Each number is 500 + 50 x the weight over its row's rms, rounded and kept within 0 to 999. Layers, rows and columns count from 0. Numbers have three digits each. The size before them is the row's rms in percent of the matrix's.

# down: layer 11 MLP down (transposed), 256x96, rms 0.191, rows 162-247, columns 48-95
# gate: layer 11 MLP gate, 256x96, rms 0.155, rows 163-248, columns 48-95
# up: layer 11 MLP up, 256x96, rms 0.143, rows 163-247, columns 48-95
down162 106:471443514515504459524590463458548508540515523407529558455541518508491524496466521504395499495475471573458468511512586476570427432423467532472487
gate163 098:450546525421485552537508508528529467520480428474530672463548606462459468561558422568509526462479526478516459504438512527505630530474546451527507
up163 101:468560417525490482489534473550514458418454509426510505563525468386464459549482496445470521507519535465467394529490435466532493624530497478572497
down163 100:388532466528454492517496498507509578503605443424528598423551517452504484512485539536620475475439485487599492571444417539537566453555522544505487
gate164 097:455513524517477501533522526523568470478429557465589511600538531532561471587637536493586468549419568481478477581506516611457568472483502456515432
up164 100:617512428503521448451408525460491527470563500527468478514514428499523616625508449456525436449518616472590532366505568523485458524490525573496507
down164 100:503446484564412475613430472511534423473459494552530517478501488594479509472567636587531466439432520511438521508519482460531406514432530488535513
gate165 096:515502483544622472510452495478525497491489522388424493465537589445537508521508603486547495375488499446487502548529527470482478556486592537531577
up165 100:468450513547485574425605542489551479531499533456516483422441561553502466497553487496438505566499612466614569501507544502459495515519500418408450
down165 095:506501444521476423546419524445500408428583468521477589538594449505478402485514622547543475549504529460531472442467449519488405457610453467485493
gate166 111:497605446525530433537486522507530511431588534538405568429390480561480457572486576584484446574524510500415522601504444512526506476567496426489390
up166 102:509526552502557490478484450536478488615518386452552422486493417488585413530494464471397494493539487568526505474543606561477562495486436640525528
down166 100:572508416533402419561464521483466524481517435510486484539469467435560504491643568577508504501438481521598475539436503530433447505417565453501506
gate167 095:491525425583473524457500550515457413536374514552512480557511527517453518407509498452482490487427422548447531547448508511432481456482491501496453
up167 100:515578574495472514541557518559489490527510518518615505477480546503478516547439515435511593513425576412421518500454539496501407596498501462433567
down167 101:502415486519538485449547470460486559529502570422500455474511554598460495502472511593544516456499536472478416473411465561464539505503517481659407
gate168 100:475436478449405579434597575532566542452495541522522435550475565493550566490514515515487609469604501501617550526462512464521560514490548503586493
up168 096:384468496533439525538543473418554466561482467548447509474537502412576552505439489542488479550514465500466567447402539475530489477378417499628451
down168 096:438472500523526618470448556458535486554463502496478481529464546414509514415465413541468482538515500495476425467485492500534522549405568464523442
gate169 099:502508509511457520428504502463475545510475530480564497353572574547496598538642533555499433546536453628449473582472538360527515460492481579569502
up169 098:483515465550572485526555479531507545429477437522460464494460528516496590618413535458452444544526518466528486582574478540361491497587492501485483
down169 099:495500523506561516496516391483467433421540507517582559507484460467518464562539517528472472402458533558429486528515576491528543505446446453446489
gate170 099:481461559528551487533486499529484375456487493515544532422422495494570448495500523635488442530511602545479462474401538492445447497497437505561487
up170 103:506502550408592515439532480504568531445513539585398557556537451427541532456504436419484513460475533455512579450471465372400564458540430571483519
down170 104:514499555542449485560422516549444543453459517467579476451568534508445526538542534464463518581481461498519509423513477582408518551457502600459467
gate171 104:536494479562515356598476567449495462467489416440420496466518488486573488540514524510476527560452408436473470550512491450429487544632609626556482
up171 098:472409444513557453547534526460577457447548486535538610497490508473449441426434522470497441450514551363491449555484524523446382522470517514485496
down171 098:494498443466515495450569566502504418544463449536539388433534492379414565462547485528533528481475522460507514452418459539561558514495504523452455
gate172 105:388530540560516489510568514473498474531514549495441499374398497488576506614511500513466496508438564494531428493510515473413475545527466462489454
up172 106:492376439537512631583571427502512483489536530461576446539526476488646515483488495569552481567478466502356547504453447544550518441540410477476484
down172 095:562452414539411402441439467416554481516469522470414492561482508482501453503511518434498493554521592630512569486501438476588574514463510591498463
gate173 102:519516542518555470552533525571495482498521531448527427467494459484531538582520537605535489551505380455510497577501555453508543562525504494497509
up173 100:439459451463454478513540496491538533599590512551528485363489462502567447442463459449338546551495529390496543531503508618494451498496561447501607
down173 099:470621451528479577519528471512532584451495526456537494536453599378435477503518411599559493485415553475529540510579509571496488486488411474478426
gate174 093:483477460578484471470437455538460472464528559522466587541485524507504490481485457504555474469632535468451531546440527439499637514542484443588512
up174 097:533414385576524537526420527485495462416534501550427516445372504478615522481574522491560447539439456552535536446518454533458481480468460528506498
down174 098:499469536564528535492521475512525445461551549537461471499515511468465333547595412545527513449554444505557456631386520438554507496514468498427436
gate175 106:481514541520493535453497495485576474468451493422545439535470594464497584493445495451327493503537482507462478414460499506443519421545529428544465
up175 099:487532479595544480482554478424488559560378547498456510501453495535440472568459476452538473447427526450489493505560517546552459554458385557494584
down175 094:579486541567502571451481494507408429506523466472449369491576478507473519527451514603550403423495507477558584509493471455495404493435583579441532
gate176 105:422586454459501501470560528509471476470419605547502569479465492462500498472426610542447454528550562424479426463495453509460456529483461393576541
up176 106:490540484534512532566530513513514602432478473483404433500489464435592475502543449492503429450423451537398512428584438549537539501533418490504507
down176 106:540507633433539439506559469528555495506485442526441475433525385368475543569545500575501464547462545497546497460490460490496538591517516496537569
gate177 099:497490475482492440547486504512546480483554552521442549538471486520561481482541533485433563496563544447543491524479503542598434420551471515519536
up177 099:481480550500512539522448528422537477539510595432522544604374419472454624482477595518440560515517496443566444470519423514496469456427528448511438
down177 100:527410485425460487426544436452494466569543557530455479450519523482486412542447563515461566492453475469457435435627483527481579519487585488569445
gate178 105:485569467468548529487578485437410514476520619528560542412458563401563536601565439462488455464480506572488508557446458518441425584479532541559505
up178 100:500494502454475503429528523485525447506461492521540491515461439582425550578479495458598527415516533501587526393411503504508439435520469367420549
down178 102:500591511578565479546535509553476513633533564370473518462484481507524551511454456422502528469575512539536451539466528541491452544584510540496505
gate179 102:465537542545509537497465491570556480512639457508535501567459544440451596560551543544510438477538519534553452535499476541413480597500507522553511
up179 101:491555485537558458488502586507596519470513529519426456474449539555452551564493553494566388434431513432472563548493523442558586620465476509582542
down179 101:567479573457473527459495395450504473546510464502482463499450443436523424623520415489572500417542485514485510503484532523456564484476368538447550
gate180 098:546543554465513417536516475474438504503549466556507436487569564550453446439477553519497510513431448470512388468527485632496488488415481470498529
up180 103:517528497530564456515471475404509465495441526534491368558457472554494439532513570548517549513527455498355459465525517465590534501489527565499481
down180 100:454496492502535502501484506565453512554543485461525518548483467537540500555590523469534481468503440477487484509469414493507507455478493464479548
gate181 099:484539526535459521441476600519503517466465544535398522506490481550516560480509515599510532493467568451422437527481558489497484477510522404536541
up181 103:500418415527568581579561501548486461583500510476480483385462567548410521552449532494448556513519514526463505575390458559413508462540498441490437
down181 102:432420496532577499612546514563546542430525510458503437500494614359465512429473504506515476581567557535606477451526549465592484452447583463497531
gate182 103:506541498550513474474554509478517519509513442581472504470541543522563537588572501522500585467486587505558434526394515492474419470482611493474533
up182 104:417486477536485418487498480460511543462563438604479515507504485476510450410455485547555435428490482495445508461466522576521553438518463480474540
down182 106:543503529406539531508414480484486494483526524493568506635483437458562546504508556432441413479524481427536582522444441570462432547510474505520508
gate183 112:509513590497455433481466510568566539456472511446515584517432481522534488520439538503454443441488614538501585487432578537472511478529547474622550
up183 106:543474549421491502514426500481436563524535476483524458460548413566370491421485460472458522433522492521575479512432451426449492416444578584557476
down183 106:509589490399513602537470487450583527502479536561536475434573519578484477582481531392545589528571539473495480504593641509408491500529487520455518
gate184 097:484609499492514535611512523532466537538507588470490583549447497454541572447516511588539503478468563409536451494467509463446539536505556521646547
up184 099:374431560445612571474488458593558543522475517535470435514482504441524503494570547529510543513502485505526525623482510503459450405510441391488484
down184 097:450522474601483481394454479471526520488501486515517498550477631487467467483536474551534510479476593505420467445552567489502523538468422497453512
gate185 100:533520526544511478516473438485486519585435516445569449452422559427483468464519613474455516463500513532422336509367411471449532422488501501513500
up185 098:519480370584545467534447525474452535502605436444454487515505439556483564433522518450613498430471465509470536440502505543471420587594466384451554
down185 098:509451536477546542571517534540412540507436467518449519464396504604480436497507486627401491560484563443477549608402451517525465529535503507517493
gate186 097:492466484581412457525434533452411525485515516499554626504543563386508508500492530544411507437542473481496436447502481512574453481482607419470504
up186 097:493473512396548585460543547490453572468512526460487507594522536492540492497505412487511530476487477539485556538593508440475428608541519411556479
down186 098:543558405454531541491542502629446636530476515510468420467515504573483520549419526554455494458424503435425524493437452412429599539446466586532501
gate187 095:558568558395519535534438516565516482589533499501585504440507541501447478431518552481541574451491475417534485520495521480483443419566480434542565
up187 094:502418525464547568492543619442541488560487536466486499578487557529468550604553511464487577496513518382523481400535553613464531431450493414570469
down187 092:479507469407506404497456527564504512498439461477541493589418522501524374473554432574511505468494520570531518557415468492431462480515457524534453
gate188 101:432501529463600467457491484469563578493510470483571528455469516568601516526542587502444528424527583454434529475504542547396545472488487487530455
up188 103:448481518587509479526539512561500578409520546421554398532534455422536454553520552548471468647531534538558516445566458597559509511532470543476454
down188 102:544470501481478427504474560578583501502512473522570511447516472297457553466535452449490433552490517541461486499530542559563467568594551464525532
gate189 099:438502559508424516487543548477357520465425470400473552423498552510524468504466453529499456488439522511512437398488426391520468597553602477505521
up189 102:447482487443578452546480558488536547480525448525445407578483497476487518469447466538557360450503569584581538505556562454542509481567423491579415
down189 104:439558529497437583478468416494569434500417517489528489490430532552579524598464476491440365553498454531454425544597572573472605410486446493517498
gate190 102:384442585558447499503530480468485479529431479604505536424524488445480500559509526489562565520433480445532482498490536563394460539464422415645479
up190 091:542457515510496540481453442461459415508447550516470549562512464488534544449483591422531581493596525570577506487562396519501453456496525440496458
down190 091:459523529430500537428542440533496486502479554502566475410448574509536536448597425511486479489593505436512505528452533523533537493572426489530484
gate191 102:512469529437526500494577457500447476501490554442534481496534509430432612500520512523579485461502533409647497525522478612518448444565580556586582
up191 100:573397490583500403516478471506565437526511479583567550514505589506534583519549471543424526412450503533549494468460538525497551415453534522566467
down191 100:498510600562503540434422403546448552447502537464493460514504486471493370543469371545554446525539566598485445517533534455462535434492521377479483
gate192 099:415445537488530478552508510484490459514427472568459480503542498456520574505536546536457418412435440550547482465537569449484472479561513565513538
up192 104:504474431597551491447398497547422534520507521475505534530482457530458450495566535527482590537530506377618595559514588539502563456466562542498504
down192 103:537541512591530506520436449524510536498510428421501541545474502569454425505411504448514475484522471534422510468441412543515525450536418548533479
gate193 099:530524622379414543434521466435486502437551531512563556521507464430468511430433522555473520444524490515545452482444497549549511482529544488624547
up193 101:419559423562519471575533422521554441486560520361598418542501502416481458466495530499526484458412485489553451542516419473499506574492570405517482
down193 101:457490569574455539462494533540454435599531514498483366494568567499517559482523541431556514476516485487493490561433560424490511502370364461575559
gate194 098:391561531560500551510547461526464435522518593410503583486524571552591614588452483532468516512547503526489488534548556506507542557594545497573536
up194 104:439485506513496463495521438477407492502497545462435541417479511519498494430490546524497497498487535590467574604437526440466588549529461545549471
down194 105:614493464500462537518432515464504526430470519572504527530481540479541501573574376387527529428539474446462515448521492579453522543512499506409551
gate195 093:477608535523533458546498495521621421475568589567482510483528543510546549511443558499512461491503438533496527514500516403378511498568461485505562
up195 105:509496503464360611446548562502427485475512441557515546512479497516546526573524510536486579575432505500508537421455550532623480499485538470408549
down195 104:496523479452513404482360439561570502428509532458549467600581466509501521499595433539514547436546468453487435516498420539503509541500475519496470
gate196 094:529469472475549501433490498414459503499519569585634559466512487511524455486496451550486556552485480373435422446453476610617404480510535443511489
up196 100:540506397458483608474555536497430449493513537499601546469594484407449439459443522465506523514539476365467453546479462547552525474436493496562473
down196 100:494447482594433513446451460545436450487490539550480461485485585520469547506498515405375480556446484552482489418567508476466491543491534483487455
gate197 102:569469494534589524555551565496505585453530594556531516428565479568459556604556611477513489441482519516531389490487463486437552507565538513518564
up197 098:489493544578544523476550492471515453561475465562536480525485449511429424517572547543484589406551565437439454451428578513498474531440474522481535
down197 102:493573498431417485517490532509434522556500450469441444559533580558469439551485554518477529537554542490496483476520529508546564520582565501515507
gate198 098:484520567456514505524469561487573519520483526486401513519492541527576548526498460519473557514457455441429438471417567522530498665411470454585510
up198 095:585482474482425537408459484494502504439489518525467501457493490517429379446466498488525488433543491611551434461570599444499464447545467588463517
down198 090:517536418542543400525476522453493520579543456454536466531466480488558540491467455659515545584463577543554497531511518496481498476460577545531491
gate199 092:488509508518490510582428533455497571490538481497487507423536496534473551500465588580495439493541471518548448541520486465448482491501421505554414
up199 093:568499486517572451486456449522508511465468458482491445496536486501434491589465494515501437524582492532502415568553465448497606535575555539564558
down199 096:449492557489549506544489555569497468539490539520505560487498455513585375489448542596605476554525445442449463540465490585512443533450512449431469
gate200 102:485577412483451598414441480438511538485483586550475552593429505416528522424476531517502412495547488475480491599460484595402435489425568492532562
up200 103:370481524511500544469511544535540568475560473586512510513493489530549522529388488471568500527485500551420559516475551525524494552482531453448598
down200 102:525456487442517497465463508569437428464428494566591475463514479428480584497489435457411422511424395451467459575430461503502452507531582423463513
gate201 106:495478443489496420465526544432446530548516530445535520417546531517540502456448473534530507506496409532514435541431467575500450419546579525538445
up201 110:534512527421547459477474506550501453480536516424462445477497540591514553611459517496504491465502471396514567459615530479549538385531490496439566
down201 109:535373541515480538556521449530400489551416486559473549449522507469498597474490549404483610455497525464493579498487493525478580455469482522544436
gate202 105:497541442395491492493552501584510473501551483491527438446450475481485508550402532498442450502494457514579436527535547533544487515524464443544532
up202 101:567372459477505489544540453382418506462526511495410496538522498441548544436516527530453471405518463557531547514561485454383513461580495532484601
down202 104:467546453494476563484448552472510497540485585577537475498606453558537536582557443459457437541552513410468523579457480515397481534494494529481532
gate203 101:542424460544516564599468591437511535456479548478477507479395426388467522531524470606496519433435434581523544586556513459426465409498582534526524
up203 098:501527472524489417425476498565554494514478493450482415495503525491553605469547514526439549490498439491332474497551449531526457554570423557461518
down203 096:495393417441450477536387515455561454508445482515525527514364485452435394474510436502507392498561530517525465449490504459537525493478533447469435
gate204 099:487461549572423538536533440467500447388550486509468531414471519545519482485464577515492498570451508582562294474580512459438480453470502425520597
up204 097:525337459499560521412445424489540478472540513428442488546518461538464516597437478447447484560498484529508450604491588470543582590517535553490455
down204 098:446581520492421436518483443514389530538493439554595491506484537412483555410560572609547548493425403491421420465473460535460390526497475367501529
gate205 096:565550444553568555537420511509380509525568474531539520489508444488380548523545569537440470469547541547513487550492530418428446377587563476456544
up205 100:494546533451570466581575472446519468487480489467494360481368438533433571520522553591534457422499423524510557514406501538507488466499459536462449
down205 100:491462491478431462562473518601475456455589458427516447481510459545577500555453492555441415555505499480452455529528506488554456559441406452485527
gate206 103:554557550452543496501465544426584462510538644468494532448506542459547435576534588531462558470407486524512449562482500582465545516531531478523605
up206 106:478476518576528503393430466393496509480412493528595470498499598555468495525522418455533399475476542589491557433595517508452530567530588523484552
down206 107:472550426475494579502524503499567403496358458497469513577491499542485519529526506563461532476506528484437441490541389388519468560430459499509469
gate207 099:495563491428479571505514427487501555571483544525533583618609494478614540500507462581460458435447458555401542548435475650433469505515489522490495
up207 104:496432436436561451541581437499488546471538425542624432546568454506522565446601484571537458515485495488544509559482481582490403461416492576476448
down207 106:576518435513474557484524437492506552546518531511464639466489515482441516554567538381527441493573597390505554478528539391533573578489444496499547
gate208 087:512455562488489486376407555447538441487527530512499570520383456451433525463542534473429497448496529504494484507524489484552541542420577391497508
up208 092:532432526518474560457533533492543540525526529538673492501518556526503550524525495492487465513472523498545539391456530463486422488503487496558417
down208 093:588527410474477551436465458500539543434487507494507513488536579426481442500524567391568511516499606530581520542484503433543477414556595548501520
gate209 099:422467552610494548462529497473454476455511506505467534510487527402439595511503594556388533403539501518461422535483474524486535486554546430547454
up209 101:414486520490532536520518470498452465505558509581503536580475476368496564484537504524466587430590381578452446554489492508553547529511490413405455
down209 099:446501555609526486479492400485495525431521523535512511490525494461534505505558524508539413613435454445523526419502530546506517473577506510479510
gate210 098:431525573497521611545467540493472535445448530508542619472464472473450571494549458516499638513550485471452589468438472416452480584495475427547484
up210 096:440505563495383555539503525555509462476555443540540523444571481515476495441524549383599429501514422380537446505466422468528489459522488621486513
down210 097:461435479492499564471592466518511484487456509524578480455392425522530574492615460557400515544470520521530514455514536520542462528507459520619469
gate211 100:567515561486540416518469639541525553561480505499549493489516478456464498543518479515457524581509530552553384558470521564421457618512498456542524
up211 098:416465546513544544546384504453551501529522551451498526547590498461475429592490459478498479452461498526524499530467405570492439392520589441546413
down211 098:414539450454501506510465500474550481516639506532521513432493445493449544531528395434553466537513542491616495514522514519489420648604511530493496
gate212 097:451515465610555394555564513403509519479540435460493575399445453575579583542570496566447475427541530469476486580596522582449522466473526471545455
up212 102:390525509473442538449358467533356479481538465531549516520500548464527453551447511539506459539497451515551546543548579611553631550522574478465503
down212 099:488494446616331487541506512477571466542469600447517490453453414484478614514532564477492505429534557398468440582470513460447490522481545454532495
gate213 096:482549584527509522513420534559492424458455566586430502577503477491488520498494508448475424443486569526488431491572557463517416524534490517480498
up213 093:527458522545568530517574572520437485501422529531567574443459623543472577531511492479528488548510582488545566497512444520463427501601464532462559
down213 090:398466528609474473501549466590443586539543536526467398486627483575469585548524510459544567489552541521512358555471471529513489482488474493472474
gate214 100:484552460518587526502435510445541483561467539542451499521414541417514621551586518425489548477449403568481441529476451512513478521612579496594526
up214 102:487454485648503452543543454492464556449462501540497424456411480556457365521562556512477472453491461468475454520514496427430433510513522389469519
down214 100:508516552505492431484489541460557441593487446433445440507548578560506592572579403533447462495445475440551541472497497546591528558529440521432593
gate215 105:509451442537470563528523539457516387485455463498459604475482475471616530570434483476562549526510559543480431408460499486464478592529542471590533
up215 116:499543446495595494408499485472598525567479501538522471533554498547431444436438475499616495483593429594573531497616500520488505496411509533550524
down215 116:565524459441467489557530567490495512569500610459564476523564525487477568486561441509541516564562570592428485519462535573505591523529503462461419
gate216 096:477493548494518584532521535466502414471398499549431590464443492520473456559496587531523383511562522558553467545483481446486484401523569383632480
up216 095:456578512468602586512549496567528550546464537560542516534523418460468585495433466506523543555591582398532476521446500523583472513614461538454556
down216 096:521495459583500603491539544499452509491477630429514460548432487449491503541549526548581490531507547529508547569522479435566575496515469446525457
gate217 095:370441502546474538463484448495518483515548538482576554558486568500510547552482626449404564548547434470553463591532462569510478431604521500475507
up217 099:488536426480541561490508423566563501473440488511428599457444589545454618586463496505537530540558527453501482460573496514443481592450641470549487
down217 099:454483453451492480492519401589479387519556482532441514369438564542478405431504470486483578531467514535442495449525423564461526463519488474502491
gate218 105:552523471491597452482430517443587419400515577552467563455514567553550526549541551540467556472426395532518508522496433469469495571650445506516492
up218 099:523494462461497510431449478577481537461429561452521483509516505457551530577509519472552556643533585470433482507667505483558596595506570469498526
down218 099:334438464474478504524499518517516481426494474476521550472524473501585440523486574523471432540458436518541468446479317454486470550557411546431529
gate219 099:534495467438477509539501508475494549506423616525558460495498455496540583530569630458532504501464471523577490452432548482591548495613463497627564
up219 098:479514478412547476508485495416594491621459488538604445604464526487507617424472470497416526453552417496545435526603563544477511513521495464467411
down219 100:440486453524549522472539534521481659517496522456490538464524467525485626502432605472436509555475585494518490521466451479591510558484516462512546
gate220 086:430583561492480487517530512503623443542401536509466478472538460432427463535547522505477548466552487518463538509455409605495455425560509534552559
up220 090:515570501475464574412464560539616464516429470455514536424547541474463580534573528589472510560471529459507463494474559481503427460433466413507469
down220 089:492521547595515580556439458524449610505477479500463561514408493459527413467505529483553456451509526524495559498485575551495598499475415527474420
gate221 088:494523544521442514521524470506592412526438525595565510502508483513419453418519585492545462468609523459457440530491578450573474531552492525467526
up221 098:444488520519514598525526503491610515476421523542526508418458482569478396547556494459582551604571508554552376567471536539502464522514527571497495
down221 097:581507495530532448507442456509464420483509470514438528507476498426541455443432498467467522462482388452522515514511485540477479574499468399527524
gate222 094:558470498599440447535535486431479488455547447503433505434456516482526433521579608634459449541447481461447413475461547438502468451524522463525447
up222 101:529436470566450563452463438552389524456569517484587464559470442538502511473612452503413425471518488559489597521435488560434429521520553473405470
down222 101:526547410646411513500566548491540535385525601481429574462521509508563540605503504604451468597440497446474504485487502498589547496477444434540510
gate223 088:481547539503458576557569492473484577517541516494566560473547528484573498550517544572454458455549498513440476475589425473394461449509527448540553
up223 095:497519481616553530477486497384491473416484536537439436502510439545468494425503563467494570502500535520473537498476499437589407599508629460499424
down223 094:590477418428593437486473523543513584510425473446571478501483533537476471538511524549490505553435596508517438408525493556577576531480461522470458
gate224 095:455481531544416497498478511534509567507447503520476547492408445454463607549524561530452514514553498463429499529454600571606501543561514494494459
up224 103:529473554513495535407391505540534575599471519633479499481365473470482532499456529449449513521466593572490418457540542549455545503543487543448493
down224 102:493460504565525507459506512400500521540479474413532509552492470454492452444498408488493601507496488499489422430509582489490488471457510481477524
gate225 093:523397467498429476528586521516400462553498492437568565548495441424518536494629577519440551443601471471549441531572426522459551420558521494520455
up225 091:490422451478548577458489462469436581608591473531477529596460489464420509573450500478502460517476506497461449501487561559432570459507546488514479
down225 093:498438458478486553512531489395533486444553492472575528507524433537495475392496505616545503490536467496401537524509602549522471509567482407507538
gate226 097:533507527506623507481418556478527401515536482561503622446442492488553492527556583483495437507475502489429455518487539464425575591554502408607516
up226 091:479562456504449548447561450445507487510519591541497485501524479471487442439464417555455523533456410483490462456535540453578500523607462488510519
down226 091:549525462439554475479490585504466579457401457517504494496498576457482560508379492607586490497520574542496453531528477511471501484565566398395499
gate227 097:531569594520553459540481514384467559485495544418519623524553495445524468514512425505524442509513476486477501506430441447439494418468571466521482
up227 097:418490565523517376509515495499560527542578483481596425531504447433504543464496543571505468507578526440433538458484544494423461583435479494506507
down227 095:586555389392566541491475473541472427545527560503480532601537513487500375453447531530443597497469535507418483489526513620541467480570487437514520
gate228 097:521562497408498484527475501493486552557527541486534484509482459427548523573554472486480551451480557502587420531479508489421549484560553354564576
up228 098:429568477497527456469547504509569538483565483500545558474483510436594448497574488548508547435527489513556562494533461516479417471434529558461439
down228 098:423510506485479572494508562479546584577451514476520631517510577436574487492510466584469520411539414523499511534532531483404463479478467375531476
gate229 101:501507551568503518566550528526432605565415477438437503503483496484490477604516472486514588580433481521460445528434541484428630542543572511523463
up229 101:482468445486555543597573575491463533514454495497452472515491448568467538495400424501446515401393523470495470535510503531488466495517466575486486
down229 100:550569456522503441453437476488488629511558525496466506497494494417604508485459452588593568426574496540481537387505492471536555448437471522519461
gate230 101:549566463505498528494546468460514525620535507675513522541453464454481487518556537519518521489522497395565529533423489514480452517580579589491460
up230 101:486547566558431495473516479457558550475528453538485497446466524415520515518590559490628445499513438470517606513508550485489423511566462494569441
down230 098:509514521529495539534421521623441519481522571472475436512556423586575472432481540466524456524541542503503454552505631466561454552462485466455411
gate231 100:490482477549566410556538586504465448474471578507479419475528521449604506441551504489550609523401436523437509554477485523501547556540439498432535
up231 101:387552485470597483523552443554554484535454556479504450526412457493596430536429525530502531522451502503506417517503539507479472463390506506474419
down231 098:539492463439512467520493639529429524460467417490476604442458481540392531492539571561475432506530550578439468529524448510588574522575460567531582
gate232 096:533510360542564561536414577502504539329473484475511572553471460450510564599540531502530562508492530556481509566483470462513579567450515487600533
up232 096:422562567486485481465444530550559482403510543507509532514544478515431490404514510534375419480421469471576616460533533522519583468503515582494463
down232 096:485376454581474569560492537443661508467493530512474452525520467546457481477524483579506486461501556475552581614494393512520395497448490477550515
gate233 119:506500494544550517521456472540504540505514481461497564538460582527553582511608551538620460543574548547469468528518525568507534586528592515536537
up233 113:466514592528411475560588512656459546488529541443413490534520534426488522474469435492526529521556432561549575544436470437457494608508572496541586
down233 113:533489491514457521493434490392549516516505437383503570533474520560517456535448493396559547510496500590466459464598540506422561490494506475525542
gate234 095:532548441479457509554549504578624475492496480452444542466563609462584612458523524570494482589471583469526417581529478483467550453460489450535589
up234 095:468515504556511552531511495452423570508542497493453436516501430528537493461473564473517611548436543460510502553473401615524488565455567431453525
down234 096:494452509441514523557516380528430472481476530488532547497528461382502527473460381535424608537547506466417532439569509503594533596540488468633506
gate235 106:517439483521579433438538595574520490437554524549506573400497535446582499514523484536477546502438443496462567530602567514472460485582493402578519
up235 092:539485475522532589492363463575518601510512491506575514466477610407444458462448499554475562519552516515507480608522593497437457493502424430528573
down235 095:437497398607515520521525527494435563513584521532462536480529425520513455463476552517506570517509502559536552434456443451585555525484513454461597
gate236 098:531466443471504523538462520382449520548497621572573516529535613488538546484582620489472593493484487558416493487504472413532548556498542397496537
up236 093:571534481514427541475512519470587486424589457449530461339505496486596511386501459568512548433509514484561539521498510459560468478497484496498547
down236 096:422483498557431495501517418550552455461516519516491486464565507449569490514591520470513533426563465453543525545474502390516381495441407615439529
gate237 098:429481478586540559488466486515479400449453480521504537486494544489507514564504592490617511427504505503489557537453487476387595520616503500458526
up237 101:497466466479528402492518518554413552533398477504433424498634447521496504476523446525482486467506499492536503556456495502494569454443533567572422
down237 102:445467550498449555533474453542510376542538503482499520592442570403569517539524562512616441401566482538467477564526516489472463546577447480543481
gate238 095:512493544482550477543543571450480516460542545507402435528526510488470513463420527499404499435513446483435451513561448635509585524539582501587518
up238 097:374581551481495491517488497464427436542512568543435485575579457490461500565437502526533510497556470486446484508463511559493459522563467471451402
down238 097:526491463501434514461574547462503505480591453489420483600510423451545588443478536507445475514476463517493500526485534515528575609421509515480536
gate239 106:554604492491548530594455504518512522477491579473449552484479432470563496489485589515519507470523566409486509528520504537500589525494509387622534
up239 109:515412409497478534462407501532421537442474423537396519504504478389472516516453481485462572480468489534611577648524428506521448496472507543549564
down239 107:399486520483520526556407526443569486587555569483505523509509492572557433474464564461549534463473507537465536499520453488488537493411414534583484
gate240 104:455469433433486496442431531466497476511467490501457510437445391498481530499521568540478469520490560472559482549494531452499420556533481356547483
up240 108:502508595522475484522490406512469539463578497520464465451567584546500514561427543569485488514465467430559450450598488463520352521454481583561556
down240 109:488556487502499534510484519436499378476466530545501494459503435574559573475521463412491592491466528507586519505551523428539369471484569489487439
gate241 102:525574476542423392481485512486447494408568501468492510402475527514521498403470535566483365447424543504465442461485515522594536454531443544593506
up241 100:538506476468511498463452492519530534565405493537603567534536496555473516437429524468543508472537514526532500504472440494465448432529489478487525
down241 097:503557534514496450492531522462524485524504440433490529487585560495489435466552545548594546541480589477407351499495490563423385500536458528549520
gate242 103:566512512531523440504517574478460435493557562480594439450461500451568555508476510527522478493472493574532438496447527541426387517423464458526479
up242 102:450607480444532464486508513484536517501504433518430601467426465483474403519561521440446508543430400478494562543431503512534492446468493439552508
down242 103:505464495553439565502443467532460456438439511518481508428503459493436538470440492489490471549533600525460380532542428514526538554492530523534458
gate243 098:562503546530416571484509533528480510630489480503507536460514508575439446570539514535459489476443470474483513494437568493533485435542519477477509
up243 101:535478488424542395458473528489584495447426497502569415483585473553521519486580451540501553488480511444540498465491512463490477464489506546534435
down243 101:520484530506455564487553463496451507560536521468533489551470555604621510527443514508445438476530474524579467408534561509486464438462493469456485
gate244 099:444621544501562568473540487497501572495460494558472517482522514555621522469550456527471470471496437463481508554484566450443467427529611422501630
up244 099:533494489511467461491445413465346453493537479500499498437629618525433524552446459517470459428537484531468524563483502427457436549504483548494618
down244 101:503528454567460464461441523444538586601544513459462597520513468421478425512534414472454480453530527516471429481499414424474483474487441539522565
gate245 099:406577531468499480520509471597446425528643479446504493463535425612472585474505506514587502450532543534579518555504478575476551512504545443491548
up245 098:502483567546491583388465524499542518432499390467471475469502365519538493584453449411460544450481468521535450466487520513425490560514581454509481
down245 102:536578522513521550485453424562539505453479501480549530520506589446454484439555614535477483504519553433494438486497471426499552495494547588479456
gate246 103:486482588502509497465500584459552505438536447545518467543444440448502564468547511477448505425573487396502513539419427515517491551546536482529522
up246 105:530529533500489494394486434490549480482631465488587430506524483552495428546419545543580501453516480409435450490525525574472529619452524526530478
down246 104:545484502542515460424573556430464583469497493481420516487491395560503587458531543487555563455603567418450466578492529496419458522530513541469449
gate247 102:458508482453514554495506685564438488530474487438494474563520544527513548462620549478570482439566461535397493510561528444404533543548440548487455
up247 099:581528588524498488497494532564473541356530477434618435452560537545586506470469489562543511520531468535657446508472379503506477467462508497517501
down247 097:473565561545495520565538490436390487583445485447471475533596472507519518471505433483562461524542500504494535546587602510481561502566471514471529
gate248 100:577501542502574478504418542485478481453556526553468518440511520530558462492486528700461535546500573528487473441535491472586541617540509449481552